Each number is 200 + 20 x the weight over the matrix's rms, rounded and kept within 0 to 999. Layers, rows and columns count from 0.

# layer 10 MLP down (transposed), 192x64, rms 0.146, rows 52-88, columns 0-63
209,215,158,197,219,196,190,218,228,199,169,173,194,184,199,201,168,218,233,206,156,191,175,211,181,195,211,193,205,205,208,187,200,199,174,182,185,194,174,230,187,206,210,201,165,226,171,223,186,177,218,217,177,213,192,203,231,227,226,236,199,201,206,197
221,183,200,160,196,207,148,184,179,225,211,176,198,200,199,193,198,188,183,193,198,191,210,217,221,172,207,183,198,189,197,183,215,186,199,186,222,172,168,181,197,193,217,192,188,191,211,238,199,183,180,207,144,209,161,175,189,206,199,204,173,222,215,228
202,187,194,207,156,222,194,191,237,192,209,196,185,191,160,218,183,158,206,214,201,190,224,204,189,201,205,230,204,216,179,200,169,234,217,203,227,189,180,221,237,222,199,183,208,218,184,235,153,236,188,220,186,220,213,177,214,184,178,205,204,220,215,191
218,217,177,212,235,193,179,195,217,191,187,171,199,195,217,215,212,189,204,218,186,199,197,178,190,197,211,195,186,197,209,218,194,180,155,184,155,211,213,192,185,213,204,216,208,184,167,225,213,153,234,240,153,218,208,241,197,179,200,184,212,233,217,192
176,197,172,205,188,195,190,228,203,193,195,204,151,199,183,226,145,221,183,207,198,180,206,172,237,220,199,202,190,180,196,191,196,216,219,193,209,213,207,200,184,212,187,246,209,181,181,174,195,144,199,184,235,190,200,183,190,194,176,202,207,216,188,201
184,187,186,198,184,151,219,197,224,168,185,195,192,203,211,216,227,189,178,202,240,220,202,183,218,199,164,232,165,224,194,230,186,190,185,225,187,174,213,167,210,186,191,195,190,213,171,191,199,215,216,243,216,213,225,209,214,176,191,210,202,227,228,183
227,195,181,203,192,187,171,205,235,228,189,209,213,207,174,205,194,203,223,191,205,176,183,233,192,197,182,192,205,199,146,204,207,213,191,240,211,179,240,220,230,198,156,174,192,202,190,184,228,192,170,181,190,191,191,179,223,213,213,203,189,212,213,212
210,173,173,223,238,188,177,160,202,206,208,202,184,196,196,192,164,181,215,187,243,196,168,202,183,209,199,166,214,196,190,190,208,232,210,207,230,198,184,203,248,199,173,224,191,171,196,204,203,203,202,219,175,212,238,222,232,198,250,188,213,221,226,167
231,205,205,164,195,208,199,236,214,200,191,217,201,200,207,160,246,156,206,195,218,209,205,190,189,185,161,202,236,214,217,224,188,185,180,218,192,183,202,184,171,220,199,229,187,218,221,185,225,234,229,207,189,190,209,207,183,176,207,193,169,212,236,206
167,216,206,213,171,196,205,174,213,225,165,221,196,197,179,229,181,197,204,208,183,192,224,188,199,210,191,167,187,161,210,193,195,216,193,176,197,195,187,218,179,194,210,210,173,207,207,195,202,224,202,204,146,173,234,210,178,199,203,224,203,192,217,187
190,164,214,201,198,222,197,205,225,212,232,222,192,211,224,179,203,188,208,224,226,180,180,225,220,203,245,176,197,181,211,218,215,227,222,213,191,197,213,195,198,178,216,164,197,182,200,169,213,202,218,177,249,195,214,178,191,210,244,215,182,177,187,221
190,198,221,199,194,206,170,189,207,209,203,233,236,167,213,232,243,198,207,220,202,192,236,217,199,171,198,213,198,222,196,199,177,207,213,194,212,166,185,170,180,226,218,195,196,234,212,168,200,199,194,211,149,218,206,173,172,235,187,195,212,195,186,220
204,192,172,170,217,180,199,219,218,184,175,189,212,201,226,191,240,190,214,175,178,240,172,194,206,177,216,180,223,212,210,174,205,188,167,208,203,221,215,176,175,205,169,208,157,158,252,204,188,195,184,190,201,173,208,229,165,187,203,211,205,220,184,183
242,214,206,182,178,224,224,187,195,179,209,199,188,190,236,191,190,213,206,213,185,198,178,211,188,177,190,218,177,189,189,183,196,221,221,213,190,199,205,190,240,220,228,205,217,240,191,221,218,202,202,206,171,233,244,164,200,179,170,199,187,157,172,223
239,219,175,191,186,184,221,176,188,188,205,216,214,184,224,178,177,198,179,214,230,189,191,230,207,234,184,206,163,197,190,195,218,177,198,181,219,197,164,222,225,186,203,222,187,220,176,204,190,214,175,210,190,196,186,215,166,222,198,225,196,196,237,179
190,169,214,194,223,189,192,191,187,196,199,204,193,230,178,207,169,199,207,179,240,191,168,192,193,254,168,177,146,210,168,222,223,187,214,212,200,181,205,179,238,223,211,172,209,214,233,199,160,207,199,218,243,209,217,187,209,213,237,189,197,165,193,197
163,238,226,178,236,159,174,208,204,205,219,201,215,223,199,182,183,179,177,166,230,242,190,188,200,160,196,203,199,175,199,223,195,208,201,174,179,186,191,222,190,193,208,211,192,220,202,178,203,198,170,213,204,216,215,194,198,244,175,190,231,193,211,189
195,215,175,223,208,201,161,204,184,188,180,197,185,218,219,159,225,227,206,194,190,183,192,220,165,184,195,177,194,238,182,199,164,209,221,193,194,186,182,202,198,188,188,174,200,194,209,202,208,180,199,192,188,212,205,199,223,212,221,237,167,212,184,224
235,209,182,165,211,232,181,217,196,212,195,192,219,222,223,228,178,206,234,164,209,206,202,199,188,186,185,207,189,212,198,162,215,235,158,197,188,203,207,205,195,218,217,242,181,223,173,201,205,217,213,208,152,194,195,200,207,212,185,201,225,170,218,218
203,217,210,188,202,193,208,217,206,191,216,190,224,222,214,189,206,153,201,199,218,194,169,228,194,199,156,187,192,229,157,225,185,213,204,182,193,206,200,175,186,209,209,170,206,208,221,220,253,223,234,242,181,192,200,201,194,198,177,201,200,216,203,175
173,226,161,229,189,192,216,235,209,180,216,203,227,201,252,175,199,206,198,249,211,236,228,205,210,245,195,193,199,192,182,191,214,213,202,204,183,192,203,210,170,206,194,201,206,188,194,215,203,184,239,198,155,220,186,230,194,206,184,231,184,215,163,173
190,182,243,203,194,189,213,210,201,244,226,175,187,191,204,201,187,199,213,224,193,207,189,214,205,158,173,206,205,199,192,219,227,195,206,233,196,193,214,190,180,197,192,222,220,217,185,243,178,200,200,152,230,220,211,205,192,172,208,244,170,228,175,176
199,204,206,219,197,206,203,224,215,169,237,204,234,199,194,181,180,192,186,226,179,217,230,222,166,172,238,205,199,197,207,173,206,167,193,217,211,182,200,195,199,231,178,204,190,210,195,184,163,184,199,194,169,199,216,186,174,226,230,185,235,194,192,224
163,213,221,187,247,201,190,202,170,230,199,217,172,193,193,208,173,200,201,234,217,172,187,182,173,220,228,188,174,197,205,223,195,218,193,179,165,211,198,218,194,201,205,220,184,196,226,210,184,206,236,194,156,166,208,201,228,186,192,207,183,195,219,245
172,226,222,187,192,183,207,189,196,196,204,214,209,220,226,178,248,173,217,194,218,221,192,225,215,219,182,206,194,160,189,227,193,208,173,197,200,153,193,191,193,177,204,175,179,177,193,191,230,196,222,223,199,225,192,195,217,170,207,224,229,225,168,191
198,192,197,182,206,207,220,205,179,188,224,224,177,233,190,189,208,227,179,195,216,201,200,189,210,199,223,191,237,194,231,201,192,178,231,204,169,181,199,205,200,209,171,183,159,199,189,182,195,188,189,179,222,213,157,196,192,238,216,219,189,177,176,197
192,169,197,195,214,220,208,181,189,240,253,203,199,220,192,175,219,190,177,221,214,180,153,190,223,201,204,171,238,251,216,173,209,206,168,192,210,204,206,206,205,205,208,193,194,189,194,173,183,194,195,193,202,170,183,169,233,197,208,197,229,185,191,202
220,179,158,211,208,203,225,189,212,192,206,180,201,181,205,183,215,218,209,199,249,201,210,228,213,217,178,247,159,179,205,230,197,151,205,176,215,214,220,206,185,177,197,209,177,204,218,219,190,234,179,212,200,183,236,200,188,171,210,188,188,198,220,179
188,205,210,189,172,206,210,170,174,239,202,192,226,203,206,195,234,182,194,179,173,183,174,198,217,176,216,209,191,192,223,200,201,217,223,181,203,159,185,202,212,168,210,167,174,195,216,208,198,194,161,201,221,222,183,209,242,187,203,231,198,208,189,188
197,206,184,219,192,204,249,211,194,243,191,206,189,211,191,187,223,192,177,220,212,173,213,227,203,192,195,209,168,208,231,228,225,164,170,202,190,203,211,237,187,172,216,212,199,210,220,224,209,216,192,232,266,193,209,184,197,223,195,199,230,194,210,197
172,189,201,176,246,208,206,213,223,196,223,221,197,177,250,163,207,224,184,177,220,192,208,188,201,179,159,193,222,207,195,206,198,225,234,197,204,206,201,191,176,203,170,237,215,182,232,175,209,187,213,221,219,185,208,222,210,246,212,195,231,189,221,207
191,194,196,211,200,210,186,251,195,218,187,203,198,187,190,197,235,181,200,223,210,200,209,194,200,171,224,166,192,206,192,195,214,218,177,183,204,203,204,177,200,195,207,195,190,183,207,190,179,203,171,202,316,195,171,208,177,202,193,224,198,194,233,181
182,203,207,187,196,188,230,238,198,228,187,237,207,190,210,233,200,203,195,221,216,187,226,212,186,225,208,203,222,188,200,225,202,152,199,181,227,216,230,210,197,177,204,143,225,220,213,187,213,224,192,224,226,198,201,188,181,210,183,189,209,213,214,197
224,204,188,219,188,215,210,181,208,223,184,176,177,163,193,179,241,225,214,206,190,181,224,222,176,202,203,194,214,233,227,188,181,226,169,174,166,232,182,195,190,210,176,184,204,217,207,187,226,206,171,219,204,197,217,232,183,166,210,176,166,197,209,207
193,214,193,219,179,204,201,216,201,158,225,221,214,184,195,207,188,208,190,207,219,179,231,221,164,249,209,184,223,211,251,173,226,202,150,216,197,201,206,182,211,202,213,199,204,205,226,186,236,200,185,193,255,195,200,212,202,201,192,178,193,199,210,201
167,197,173,200,217,202,179,170,179,183,180,193,234,185,189,212,206,228,198,189,202,212,182,204,223,214,227,193,205,205,204,181,187,224,208,190,155,202,205,181,194,191,187,185,201,221,206,195,169,182,222,225,156,188,198,246,191,199,174,204,186,195,230,179
224,205,197,207,179,182,203,202,188,200,226,213,191,179,217,180,212,203,211,187,193,210,214,186,182,174,175,217,215,199,188,175,203,192,205,183,202,206,225,244,220,190,171,185,192,191,186,155,216,196,190,187,262,208,241,204,206,186,196,191,233,212,214,207
# layer 10 MLP gate, 192x64, rms 0.161, rows 53-88, columns 0-63
214,221,202,186,217,225,204,192,170,216,231,191,174,233,197,224,214,174,198,210,210,175,178,226,190,190,209,213,189,180,215,195,198,186,230,191,203,201,198,194,215,192,227,232,208,190,227,198,197,191,185,230,208,182,161,174,222,239,190,238,189,218,212,225
203,215,218,178,192,177,188,188,182,212,201,208,207,225,225,195,233,209,212,204,232,184,193,165,217,178,220,198,198,168,206,201,244,204,191,208,180,197,201,207,191,199,211,233,211,184,216,207,244,171,258,190,182,208,183,190,180,215,170,190,196,205,196,172
156,181,207,196,183,204,234,226,215,238,198,204,198,172,217,189,201,188,190,218,232,216,202,181,220,203,186,242,230,196,191,182,205,183,242,230,205,195,218,201,203,198,157,206,184,200,195,225,143,214,162,168,182,195,188,184,196,181,194,172,196,194,183,212
166,200,210,200,218,207,201,205,223,197,203,177,187,173,165,208,172,237,196,227,195,170,201,189,187,209,182,237,195,197,227,226,210,196,193,183,218,179,189,224,199,192,195,224,201,177,179,222,189,190,199,240,188,179,223,221,180,154,214,221,199,235,181,193
191,208,208,220,201,209,186,234,190,204,229,211,231,210,195,195,218,193,190,195,199,224,204,248,202,215,181,186,179,183,199,243,188,192,195,193,172,180,205,200,195,204,194,228,220,222,197,164,225,199,200,189,215,190,204,150,225,208,207,178,211,165,174,198
185,201,184,209,205,194,236,201,201,177,233,222,172,199,208,193,187,228,174,219,230,215,201,187,186,217,222,201,188,185,190,196,183,185,221,195,201,192,230,185,220,188,157,137,209,190,222,197,205,198,182,227,204,179,208,193,208,205,187,176,218,198,187,192
204,177,189,241,192,227,171,168,182,192,225,203,185,181,233,233,172,179,162,240,210,188,208,208,190,199,184,181,227,248,223,215,187,199,213,200,238,190,175,174,217,184,195,200,227,190,191,217,210,179,173,245,184,223,203,215,219,192,213,205,216,225,223,192
203,248,225,212,192,188,217,207,199,188,226,180,207,226,202,182,206,224,158,203,162,198,190,220,232,212,177,193,199,230,173,211,229,181,205,184,225,220,216,212,198,173,213,192,235,238,228,250,207,195,200,202,170,185,198,185,183,153,189,180,177,226,232,174
218,186,204,233,150,210,207,175,213,234,175,202,166,190,168,198,203,187,219,228,201,204,222,201,192,207,203,231,190,163,202,209,226,202,245,234,189,196,186,205,179,177,189,183,208,218,226,195,241,169,232,218,187,178,226,195,186,198,208,198,224,189,214,174
189,187,213,214,204,221,192,202,196,226,175,187,175,190,190,168,185,202,161,214,198,223,202,194,201,164,173,194,231,193,226,240,235,192,219,189,211,233,180,211,156,182,190,193,199,192,196,199,169,252,204,219,186,150,173,178,204,153,186,199,192,263,201,202
201,172,207,186,206,190,214,187,192,217,208,218,205,158,220,231,239,225,189,223,201,202,201,227,182,213,214,194,208,201,190,170,202,186,197,190,213,187,202,201,177,204,215,226,196,230,215,162,219,194,183,223,178,209,203,196,203,224,202,182,218,236,179,216
210,188,224,203,180,223,259,179,159,197,233,208,173,220,197,181,180,231,178,232,219,148,232,201,221,234,213,218,187,202,210,212,198,182,212,184,182,196,173,219,198,211,211,243,207,226,183,204,221,214,211,225,203,171,206,193,233,174,176,198,190,211,211,208
218,179,229,208,184,193,190,192,208,193,223,210,208,176,194,185,186,205,192,221,224,200,205,206,163,237,181,180,198,195,185,188,183,190,205,217,160,192,177,236,211,208,165,206,196,202,223,193,192,206,211,204,166,204,182,183,202,215,180,206,229,147,185,199
175,202,202,203,207,220,188,224,167,223,193,195,180,239,203,172,224,186,204,183,208,165,173,208,191,180,216,215,219,192,193,200,216,206,203,183,199,205,161,184,196,206,210,177,206,191,155,224,205,188,176,197,199,173,188,212,175,182,205,194,196,203,181,207
220,192,232,201,204,206,189,188,230,204,183,219,194,230,168,195,211,182,180,190,248,186,194,200,194,232,165,215,188,221,208,195,196,192,209,195,198,184,173,169,202,236,202,192,224,208,245,177,189,223,233,186,219,198,184,187,229,225,226,227,172,188,201,189
203,237,179,190,182,180,205,212,204,205,210,174,237,236,180,189,210,195,170,190,239,233,205,199,206,214,192,193,226,169,197,235,175,190,197,201,173,224,198,204,222,220,162,210,221,218,188,237,228,212,178,193,184,187,174,186,203,211,218,185,199,157,243,223
193,195,190,214,202,172,167,206,164,217,206,179,171,209,185,205,208,231,212,216,171,196,186,228,178,197,197,193,203,226,190,211,168,190,215,165,188,187,186,187,193,225,213,184,175,217,216,213,208,184,171,189,191,222,197,216,201,200,201,208,203,202,200,226
220,188,163,202,181,179,227,212,194,245,231,205,194,200,208,210,179,232,220,218,211,176,220,178,198,221,182,248,209,230,217,192,221,183,201,215,201,195,219,209,174,203,188,215,195,207,182,207,178,241,193,206,195,195,181,226,196,220,184,187,222,187,201,201
198,190,230,199,196,228,190,217,174,218,204,210,207,230,211,190,215,156,190,191,218,209,194,220,196,198,187,197,216,205,180,207,198,206,203,179,197,222,218,182,187,188,199,169,213,218,192,209,246,206,212,207,175,174,196,186,197,167,191,220,169,209,191,177
209,214,198,217,180,195,188,223,230,226,219,211,194,207,220,195,184,184,188,243,195,201,232,195,205,242,189,199,202,161,188,215,211,174,218,210,162,208,196,206,155,183,200,198,196,200,198,194,231,204,219,230,187,207,192,210,203,193,217,252,200,202,158,195
212,207,194,203,211,193,196,199,186,194,199,201,242,217,173,200,188,172,169,162,226,209,193,203,178,263,206,185,174,233,189,195,185,164,197,180,202,164,174,203,201,199,207,188,172,210,199,193,206,215,231,233,206,186,192,183,214,191,184,171,221,194,226,220
218,185,185,199,216,191,239,203,229,185,181,206,212,224,224,207,149,208,197,225,224,191,198,179,206,208,168,209,229,214,193,225,200,193,206,191,202,199,206,207,220,207,194,212,227,182,192,213,216,204,254,225,195,158,194,213,228,198,181,166,206,202,186,201
210,200,210,214,206,182,245,209,198,218,236,204,212,223,197,219,192,194,153,216,192,199,221,212,189,234,165,184,210,186,191,197,195,165,232,183,200,216,186,185,197,195,196,215,219,212,187,225,172,219,238,191,189,185,229,194,192,204,201,189,175,174,157,188
225,216,219,203,184,207,203,193,195,220,174,147,228,202,192,203,191,229,184,170,237,181,194,175,201,219,194,232,229,178,216,217,188,190,196,213,162,214,197,216,184,202,192,248,211,213,142,226,214,230,190,209,177,211,193,210,198,191,198,240,185,186,187,191
200,175,215,200,210,214,221,187,213,230,195,191,222,192,215,236,242,187,227,219,191,189,157,180,191,184,173,176,216,192,193,180,215,217,246,220,169,205,165,201,162,214,177,195,222,197,217,232,185,205,211,171,175,210,203,174,184,178,208,189,219,191,169,205
208,234,232,227,197,213,189,201,191,160,202,177,223,197,186,223,199,203,180,223,204,187,241,233,179,200,181,226,162,169,211,221,182,194,247,177,196,193,203,170,198,187,213,186,202,198,167,223,240,204,191,210,208,192,148,234,196,184,191,200,183,221,177,212
187,203,181,192,195,187,180,228,192,204,173,206,237,185,212,194,218,205,210,203,215,220,189,174,234,204,170,202,237,218,216,187,216,192,164,238,170,203,192,202,201,191,143,200,209,202,201,165,227,207,236,209,166,195,197,210,239,177,223,227,198,213,180,222
172,228,203,203,179,187,183,172,160,231,169,185,185,190,179,190,217,192,215,210,164,207,222,247,208,196,224,213,186,176,232,191,203,220,208,213,190,185,217,192,200,156,203,170,204,184,224,203,203,201,182,220,188,200,198,211,206,210,208,210,204,183,210,182
228,174,209,194,217,207,194,207,181,216,195,204,250,181,209,195,193,214,182,192,191,217,175,220,218,191,218,228,206,224,217,181,173,223,192,215,197,180,206,149,232,218,182,180,193,196,217,199,222,176,204,160,172,216,146,212,220,184,201,226,181,209,181,208
178,165,169,196,247,214,226,210,176,215,220,150,195,213,216,223,182,229,198,198,209,219,194,211,178,227,207,228,191,237,204,218,198,196,178,192,204,214,183,177,206,234,201,219,182,213,213,179,205,189,218,203,195,184,194,171,223,198,202,221,236,243,218,206
208,207,189,181,197,196,227,173,170,203,200,204,221,210,207,161,194,203,191,195,192,168,185,206,194,243,162,245,194,209,191,196,197,170,226,205,197,181,208,221,203,224,184,202,204,190,212,193,232,213,195,220,160,201,207,182,221,176,222,182,211,239,196,198
213,183,182,233,204,191,246,239,198,215,193,204,203,215,189,216,178,200,193,192,216,208,205,162,207,192,203,221,226,198,208,201,216,202,193,212,161,227,212,190,195,197,185,247,200,170,202,210,196,235,185,232,174,223,201,216,170,211,169,218,185,212,225,209
182,191,176,196,223,220,189,215,187,184,197,193,194,207,209,216,175,171,187,187,234,194,199,156,224,194,195,220,217,184,182,219,184,172,212,198,259,192,180,201,194,201,168,204,190,180,169,232,188,185,255,208,176,211,174,213,207,203,186,205,206,217,206,189
209,200,201,187,194,212,186,235,150,167,226,197,184,211,227,224,187,185,197,210,217,190,191,197,181,243,187,214,217,195,207,190,209,202,207,217,226,223,202,147,200,172,208,221,192,228,196,195,223,183,167,195,183,195,169,206,213,162,183,219,197,205,209,203
185,199,176,201,206,213,221,181,169,186,191,174,226,200,180,161,221,225,197,201,228,243,162,179,216,248,221,236,179,200,211,226,189,242,197,187,223,167,174,192,222,187,222,223,175,254,179,202,203,209,226,237,205,204,186,191,212,204,214,219,196,231,218,196
196,188,213,214,208,198,208,181,203,196,225,210,211,226,177,216,210,229,179,240,242,192,152,210,208,224,220,212,212,203,217,262,186,224,171,185,215,184,195,189,204,184,200,211,197,224,207,229,205,228,208,199,201,188,126,210,193,191,213,233,184,212,189,223
# layer 10 MLP up, 192x64, rms 0.157, rows 53-88, columns 0-63
171,184,181,209,212,198,218,205,208,194,192,185,225,215,201,230,214,224,197,213,170,220,201,172,182,204,198,191,190,202,167,199,191,233,196,204,187,182,207,218,211,196,231,196,206,185,192,238,181,161,228,169,182,197,244,209,183,177,205,187,187,207,215,207
181,206,167,165,195,194,191,191,185,181,179,211,251,197,202,203,221,196,186,210,158,242,190,227,162,222,205,223,193,192,178,194,208,204,221,169,209,201,175,190,218,205,201,235,219,208,188,194,193,197,180,180,197,209,226,220,214,171,170,186,221,195,163,157
220,210,215,177,219,232,177,200,231,180,229,197,205,197,220,199,204,192,203,187,167,207,181,197,174,208,214,184,200,226,182,231,168,182,152,175,185,198,219,188,202,228,198,197,178,194,188,204,242,138,206,225,217,185,223,216,182,222,237,201,197,223,207,233
186,189,159,197,201,193,216,196,188,189,209,209,167,196,198,205,171,219,181,202,200,182,208,179,191,221,208,204,197,189,210,217,234,186,238,191,220,232,221,213,192,205,204,205,191,181,199,165,154,157,202,222,180,243,183,197,196,166,173,234,166,230,206,196
199,200,240,215,161,209,176,212,219,212,197,219,205,193,204,196,198,181,213,202,200,212,183,223,170,234,189,227,166,202,222,201,202,191,225,206,241,229,212,168,201,192,207,196,165,203,175,215,204,200,222,169,198,190,183,198,189,175,180,221,226,223,221,241
176,215,210,219,207,154,199,199,198,199,203,190,194,213,179,223,213,230,204,215,166,200,180,220,186,176,187,213,197,217,174,199,179,194,197,208,213,201,211,191,180,162,205,179,223,225,184,204,228,179,215,197,174,201,163,191,213,205,176,200,200,184,233,166
173,187,159,167,205,214,205,187,186,185,219,189,190,175,229,214,157,209,198,198,233,239,175,194,228,219,215,169,191,203,174,189,209,204,193,208,235,209,167,226,189,201,202,210,218,182,197,187,202,185,211,197,193,190,256,184,228,226,219,194,186,158,204,178
201,206,187,213,183,192,203,183,219,150,238,225,174,224,180,227,190,182,223,205,195,174,241,189,228,231,208,178,191,222,228,213,204,209,189,188,192,183,192,222,223,223,207,222,182,184,191,185,216,191,211,212,220,223,194,210,229,228,228,224,224,217,176,210
234,213,182,180,219,192,187,192,174,146,219,196,215,208,195,200,185,209,187,216,226,206,179,214,195,205,199,181,217,240,186,220,162,212,205,213,200,179,177,168,228,185,213,203,193,190,195,192,201,220,168,205,221,209,217,181,192,219,196,213,208,206,185,180
198,169,233,216,210,212,187,189,169,195,219,222,192,175,218,224,206,217,173,195,170,186,204,214,200,199,207,192,212,192,202,166,202,162,227,177,172,182,233,202,212,190,219,173,214,187,215,174,196,243,225,203,173,209,162,155,197,195,215,196,180,196,190,222
206,189,200,210,217,170,224,178,222,177,221,195,190,217,210,161,153,195,214,188,216,231,177,169,202,202,204,191,218,183,206,196,199,212,176,232,183,192,205,203,211,198,197,226,199,196,214,224,170,203,227,215,236,204,197,219,197,221,215,217,204,215,260,204
236,176,207,180,224,231,196,218,166,195,234,184,200,245,220,210,201,204,206,175,182,186,193,227,215,209,207,203,208,157,219,236,221,218,202,210,217,185,185,197,211,216,212,189,240,239,212,200,205,162,194,217,208,211,192,185,213,203,179,151,210,207,180,222
179,213,189,201,221,200,221,214,178,157,199,231,198,206,234,200,181,172,217,210,219,171,194,196,164,184,183,224,195,215,188,209,203,195,198,191,181,211,250,177,181,229,224,181,186,236,238,199,236,194,233,218,204,202,231,188,193,179,189,208,196,220,198,210
186,192,219,199,221,179,202,180,216,210,188,206,191,183,190,189,146,200,204,196,170,207,222,200,238,174,215,211,201,168,218,210,180,211,209,189,188,197,235,201,184,235,196,166,222,176,235,171,218,221,220,213,186,184,240,196,230,206,198,170,199,192,181,222
221,192,204,220,236,186,219,225,219,162,216,180,151,170,193,181,145,200,164,191,215,222,194,200,199,206,175,203,221,200,217,186,198,177,174,177,151,180,194,207,178,187,189,196,225,202,227,204,207,205,232,189,187,199,201,214,211,192,227,199,203,206,212,240
233,214,190,215,225,155,175,196,210,226,209,216,168,158,235,178,177,178,201,195,202,228,230,197,212,180,197,219,207,207,202,217,234,190,166,222,188,200,207,204,151,210,181,211,198,208,212,215,174,202,185,192,179,185,204,199,189,220,201,221,204,193,222,174
199,200,197,178,229,196,236,232,224,210,229,203,185,195,176,197,171,170,207,194,183,221,223,178,200,228,218,233,191,162,208,235,214,201,185,184,203,218,224,199,209,227,189,211,180,215,189,213,200,222,229,185,206,188,211,190,196,211,200,181,227,212,225,192
223,251,211,198,193,199,201,199,209,197,191,214,207,191,225,211,192,190,203,188,213,211,179,169,215,185,184,186,183,203,212,198,201,218,176,199,190,207,226,229,236,225,207,206,187,259,192,208,236,249,189,194,184,152,174,197,217,218,205,198,185,232,202,189
213,225,186,207,204,206,209,203,220,199,190,185,191,140,197,199,174,225,185,220,219,194,189,184,197,215,233,210,215,220,241,204,217,183,191,211,170,187,171,232,217,200,183,218,211,194,203,212,186,210,201,228,197,218,199,200,181,179,195,237,183,174,230,227
195,199,209,206,211,202,235,176,175,178,184,182,187,174,202,196,178,220,211,225,246,178,189,181,158,163,195,168,227,205,186,200,250,197,171,207,202,184,217,222,221,212,213,229,228,199,209,232,171,202,182,178,180,183,187,202,161,207,173,191,159,185,194,230
150,216,207,203,200,230,203,207,184,172,224,228,217,213,188,192,192,185,213,215,167,222,215,221,208,199,187,187,189,221,177,185,196,195,169,191,222,216,165,163,154,210,196,179,213,234,191,193,223,193,205,181,216,183,220,188,183,196,197,209,216,206,184,196
222,198,255,208,179,203,167,197,234,196,227,206,255,178,199,215,217,210,190,211,214,207,208,212,206,183,221,223,198,171,177,183,222,207,200,214,198,214,196,193,196,229,201,220,194,204,177,188,188,174,222,208,181,176,221,225,209,183,175,189,195,242,193,221
159,243,189,186,216,208,200,174,189,164,190,199,177,169,209,221,193,191,215,216,203,196,228,199,172,203,215,170,197,221,197,212,188,226,212,211,206,214,215,233,197,208,195,171,174,216,257,199,208,179,205,191,201,164,210,187,245,199,184,216,182,200,215,224
194,167,235,218,224,173,236,234,189,208,196,221,202,204,209,190,195,180,205,195,209,233,197,246,184,202,213,209,196,199,188,221,197,215,202,197,223,190,193,186,206,215,220,174,211,211,227,178,209,194,251,208,175,202,183,180,206,199,200,183,211,204,179,220
202,209,176,182,197,189,175,214,215,196,167,186,219,177,201,192,194,189,251,223,225,185,229,207,243,210,179,203,205,186,200,171,222,183,226,217,200,204,203,191,175,205,194,174,205,185,222,211,209,185,197,203,178,200,208,166,208,211,188,223,167,200,197,201
221,224,215,198,207,171,209,215,254,185,166,223,206,169,234,193,195,252,211,188,195,221,197,194,196,191,190,222,210,169,178,173,171,232,212,202,188,222,182,189,203,166,202,214,204,216,202,238,208,197,232,186,196,197,214,214,173,184,190,215,194,219,177,203
197,171,218,183,192,259,159,179,178,205,180,190,178,210,215,199,212,176,206,199,181,201,191,224,171,210,208,196,217,168,184,200,164,175,190,190,246,183,216,186,205,183,205,198,209,233,194,213,175,182,216,211,215,176,226,192,188,159,217,202,185,198,223,200
180,213,213,186,219,196,208,210,214,180,204,168,174,214,208,212,185,214,242,233,233,203,215,203,207,208,208,190,197,192,206,183,204,199,189,206,205,248,170,208,197,220,216,240,229,213,202,177,189,221,245,219,197,195,234,212,182,195,222,168,205,194,220,202
214,230,182,172,211,192,182,164,186,177,205,224,208,219,176,172,173,217,211,173,178,192,189,198,184,216,195,168,184,183,189,178,153,212,210,183,242,219,187,193,212,186,210,227,226,233,181,194,205,190,219,201,176,161,205,210,215,219,176,175,173,190,185,211
172,182,204,233,213,225,203,207,250,206,226,212,237,181,226,237,209,192,161,181,195,201,201,205,217,201,192,192,206,239,184,196,176,205,217,182,213,211,190,194,208,233,209,202,193,168,161,185,214,180,180,198,214,195,194,189,218,187,202,214,227,223,172,228
188,244,203,181,197,222,191,221,175,177,218,221,217,246,190,197,228,192,194,186,191,167,170,232,198,226,181,227,198,207,214,192,164,156,185,180,240,214,191,214,182,187,193,210,193,210,189,198,241,183,191,203,160,166,183,180,223,149,203,206,160,191,204,201
169,216,219,200,202,194,228,215,195,214,207,192,215,214,202,228,162,198,186,203,216,188,206,185,189,216,226,186,225,181,198,215,217,194,202,228,241,219,215,183,183,197,168,210,204,234,181,189,192,235,226,210,223,181,221,205,166,211,164,219,215,198,177,211
203,225,221,184,202,208,188,190,192,188,198,204,170,197,163,207,239,213,195,194,184,157,195,217,187,215,209,160,210,230,218,170,208,188,155,185,198,220,190,169,194,182,182,212,192,204,213,223,218,206,173,205,214,186,209,188,169,178,214,196,158,219,199,212
195,189,156,179,196,193,222,187,193,203,176,215,171,211,178,170,164,221,185,188,200,206,179,173,222,239,205,232,179,210,223,213,191,205,217,184,222,205,239,184,207,173,223,186,185,196,215,227,222,190,201,168,179,188,186,213,193,217,222,193,238,179,212,233
173,203,185,217,204,173,188,164,200,234,193,198,181,203,220,219,187,188,204,194,173,193,213,216,210,178,182,175,220,184,208,184,177,167,202,199,176,187,248,220,193,204,191,184,211,176,220,221,204,199,188,194,185,175,224,242,212,173,195,152,236,203,205,206
192,200,237,191,194,204,207,201,212,186,213,211,209,251,190,235,213,205,176,212,225,224,143,201,193,231,235,198,200,202,163,218,206,236,181,168,196,208,174,181,193,161,204,222,206,221,197,225,211,216,192,204,210,202,161,196,190,204,215,224,190,187,209,198